Each number is 128 + 32 x the weight over its row's rms, rounded and kept within 0 to 255. Layers, rows and columns count from 0. Numbers have three digits each. The size before them is the row's rms in percent of the matrix's.

# layer 8 attention query, 64x96, rms 0.174, rows 11-20,43-52, columns 0-95
095:178142195123126138168115093115093086113159158145149101101174078136106176133123062134113145102150217134103136130199124116127123105121151099111180154195159149146112115142162136096131136128212095155121152154108125091148089099129114110194174097074191148141113154125131093171142120123145123066
091:086036118108120140089123166147081137170118080100115155187194147116134063121086142165098053111175131141143078102154076095117120076147118105120128134152146075109100112135121160090098124117089126128098162156130134133084171069142132140109120158114091095107177144118058121160124130080091103157
072:054155077108120087129178113131169105096138080090093096128078123095136119148090128108156127138122161109101101074140147160179109089157154119161147144194125184071115147096118093148116123066085160159139148154132105096111151129129049098162100112142102165128109078084226139093135110130127146126
103:096143112120085179111117128078142131141146073134079105100053167094127125127166132127156166116083178163117179143161153154116164156115128120124111159116128171185106102141185119068137159088130098120112156177156124104155124121119059115105165144030180080131139136120146161120070171145180150118
100:095147156104181114120100118171090155131106140142113078153153101154061184130141135071111129146131160162128119118105182105090178109144115188074172120121090161119155115124118116106152133151197156184142107147187135128133088108121139173112099110122075171206107105119147084117098152137121030117
114:170100172112135141202153152113151119080123130175151137123145093200106114155181137171109188124186119120071111093207091114124119093158140157197117106157099121098128133126088115119076067106129096119120103095106125154165092067152171168124173110135113179171163103153140137164120143140126088110
087:194112113057148156108098094159134119135150161192159086142146177113108177164076124148104130110162158159141137072078126114083145147174152122100142141112125171122190090116085144112124118128186087158160134115129100088153126098119089136181092097189172061169099128070129155164126169112134148116
103:089137158100105148078131075141148126184139099117090136157057152096149150128122172092079148154153155151137180187078135141153133150133111164070140110138184121203149061150105128160150156090173117118116126167135133127093147172172094146149109120149163082079130172148123162136176137097083111192
091:154154087127138156172105145110064067174141125129103078124158119120178164079132091194123132173155120156122163140126097197106167135144168112085132132117138138162165143115128160085090109080213081167142127167102058091152155141119147169155097147136171120126077090149105178157142099134095138147
089:142113148130117113167164124079136100126137098116140098135093154126133131162112104091092153073148050149159122182168181100110150121107145105180167139111148125105103138141186153196144160089094144156128112084151098142077158122195083127137158143213086176117150174176144161101173141120128067162
113:162101121097069210105159140100083100123105111160135126122134091087126182115075083114133130155182117123146147172145200064171109128144155137085077103191151147135143097169118102203128145082146174136132124185123141112151111098133125150150148149101149136140141116116186133158118099104096127042
126:099165069108136091163118072159136165127115137145147145114180170165209150152089103152147086151096126116135136108173143103138163122127184102119111166171151106117142142108117089159107114187113168129113058106129101067069061158109067110136066111156125133102159120153061165135111113168120121163
117:142180083173130136118154168139107107114137150186099148119170111128137144121103069207152100057139131088155136157115178163094134163115198149137130112189115150092134110121148144143177105100111097163092128106151118088123188160101167135139144117173125118169132091141065084060149126076117108186
119:145130087114069070096117159197116155131093137163089169166082145171094063145173146106108141166081137152159069170135122101121113105163125135165059131089150135147095082129096127104117152081142129112097112123158116120100090133141164093079115144083152134201151135107155170139078136136148153202
106:157056150140097131150092140087093090082102113127146131073192104155149105145179150100141176113129154112094114107090052152128134121148196085138089127141099163172148155143102122162115145137116063146118107087097135125111152095181121077125108115169128152119124083153155117102156195139178215128
111:143124180148103188147105121106127147133157135137066058117048147048112135150143106134140161100081197118097133116095153099120180093100139136132202141089123130059138176122135154130145122176116102141157161126164111108129188072088115089100183163112114133126094098115152124112136124171115068127
093:095124104120155077204137147151112108129123130122146155113166112183128097139100157113139062100166123137086171107155128156114052131117132149133115171120123159171109057101055108068067152070116101133098120109112158169108090113174110198083112119107163124136119139162073119163111132116135195157
088:123110121119138128137145102125082083149099137143108171161157040198096180096204175176051165152180076128101116110148125136139137151173116109127082117160124131164146115116076088167144124153162105153161086139120109112208126173166116129172111082127142162160129159104073146124136095125135126141
104:116177125155151116181122107155130050123121112103119153107132080159207132103138137104083122108142173124101129081125143089093103162139096155162161097043163119170107185078110037132101156128166129158140158132150137148114150165174109128139125081058140152108120146119096149169121070117112163094
101:117147103101108125169095187215105142145204067130120122124151108114128123117090147159136178113131133124125107093107148076107133104129156171143124195090120147143072163063110107158088150107186094130103148122121086141081201109141079086096145188131085131170149087126128084142156104139086117141
# layer 8 attention key, 32x96, rms 0.167, rows 11-19, columns 0-95
099:106092187155147097129171119129152165130162072120125114129138107150149160112150168109151102178113033118149215171112133137121091098169084130195162163105146130127118128160185162202132138162132110132137159094125145165114119158159180162133084121155099098086196114135125145171142167154117112169
104:173094059176199066166126103102097085088116118119134213095102148153131150142162103100126135103104152137141124160141144094091128150075107118059165173067106094140125117166152167104170133076122091171097129149126125099128157115137130116070126124096142146105094119121176125116148095138139211087
102:173087123098121100118083111102131125177099188119130116167133104111139102077170058079083094139160141105115132148106129131122183158126083139094145150152107053176200107143128125110079118154127140135164090116172066091167088123110116182114128149082165097100160088185095117171135128174137146090
111:146124111104107100175133121149188098166108096119162140175142123094104157141131125161131182133094113105141110121155138169109181071113130196136130154124112155137170144144143086197132143169146091065103076094077146143118080187087175159148117091205108131113114164071082097086072115132117106122
103:179192113103130073155126165128130160167136201142135116092110050139115101135063175166127072096153090094133125125126158081140135158156148166120127088089099130099124115122146148136097116132155100091125073085161135073104111119137092152101118148168107130118192170157219139103144065160142129125
076:042174159134165108153127149145166120141172089110121128188224082074142125124134130072103140130130126125093152125137075167109117156138141167097090106124191088147167160187115126131106144166146140102107127080088093158131091176172154175148106160133145105070145130103169118133104125113109173175
101:129090149148105087138081167117164174101151107127068131134127162152189074117157106134076123127090101098078104117143113125140079088095120128131130140149103071141153177124153132154106152139160132151085164105079141106089220159169114166080150162154126148043153098143126176092176152136073113122
098:216140134162166139131121098119104090126141147149105159106135130139081174115149107104126105227183155089173112111131103141147101181132088123129103150127140133116140123101126182085104044095119137096200145139137158098188172092135105126129139142116136069169089120198135146154158123095113181160
097:135113148117110089143092106093159159073140160150126146029106211089144165157122112137158121134153149114134082101097141186147108136129151141129130186132090118162184148130084148144152109074091112149123119120174141096172142082133072174143094090101139169111117084141108141098172221150155133152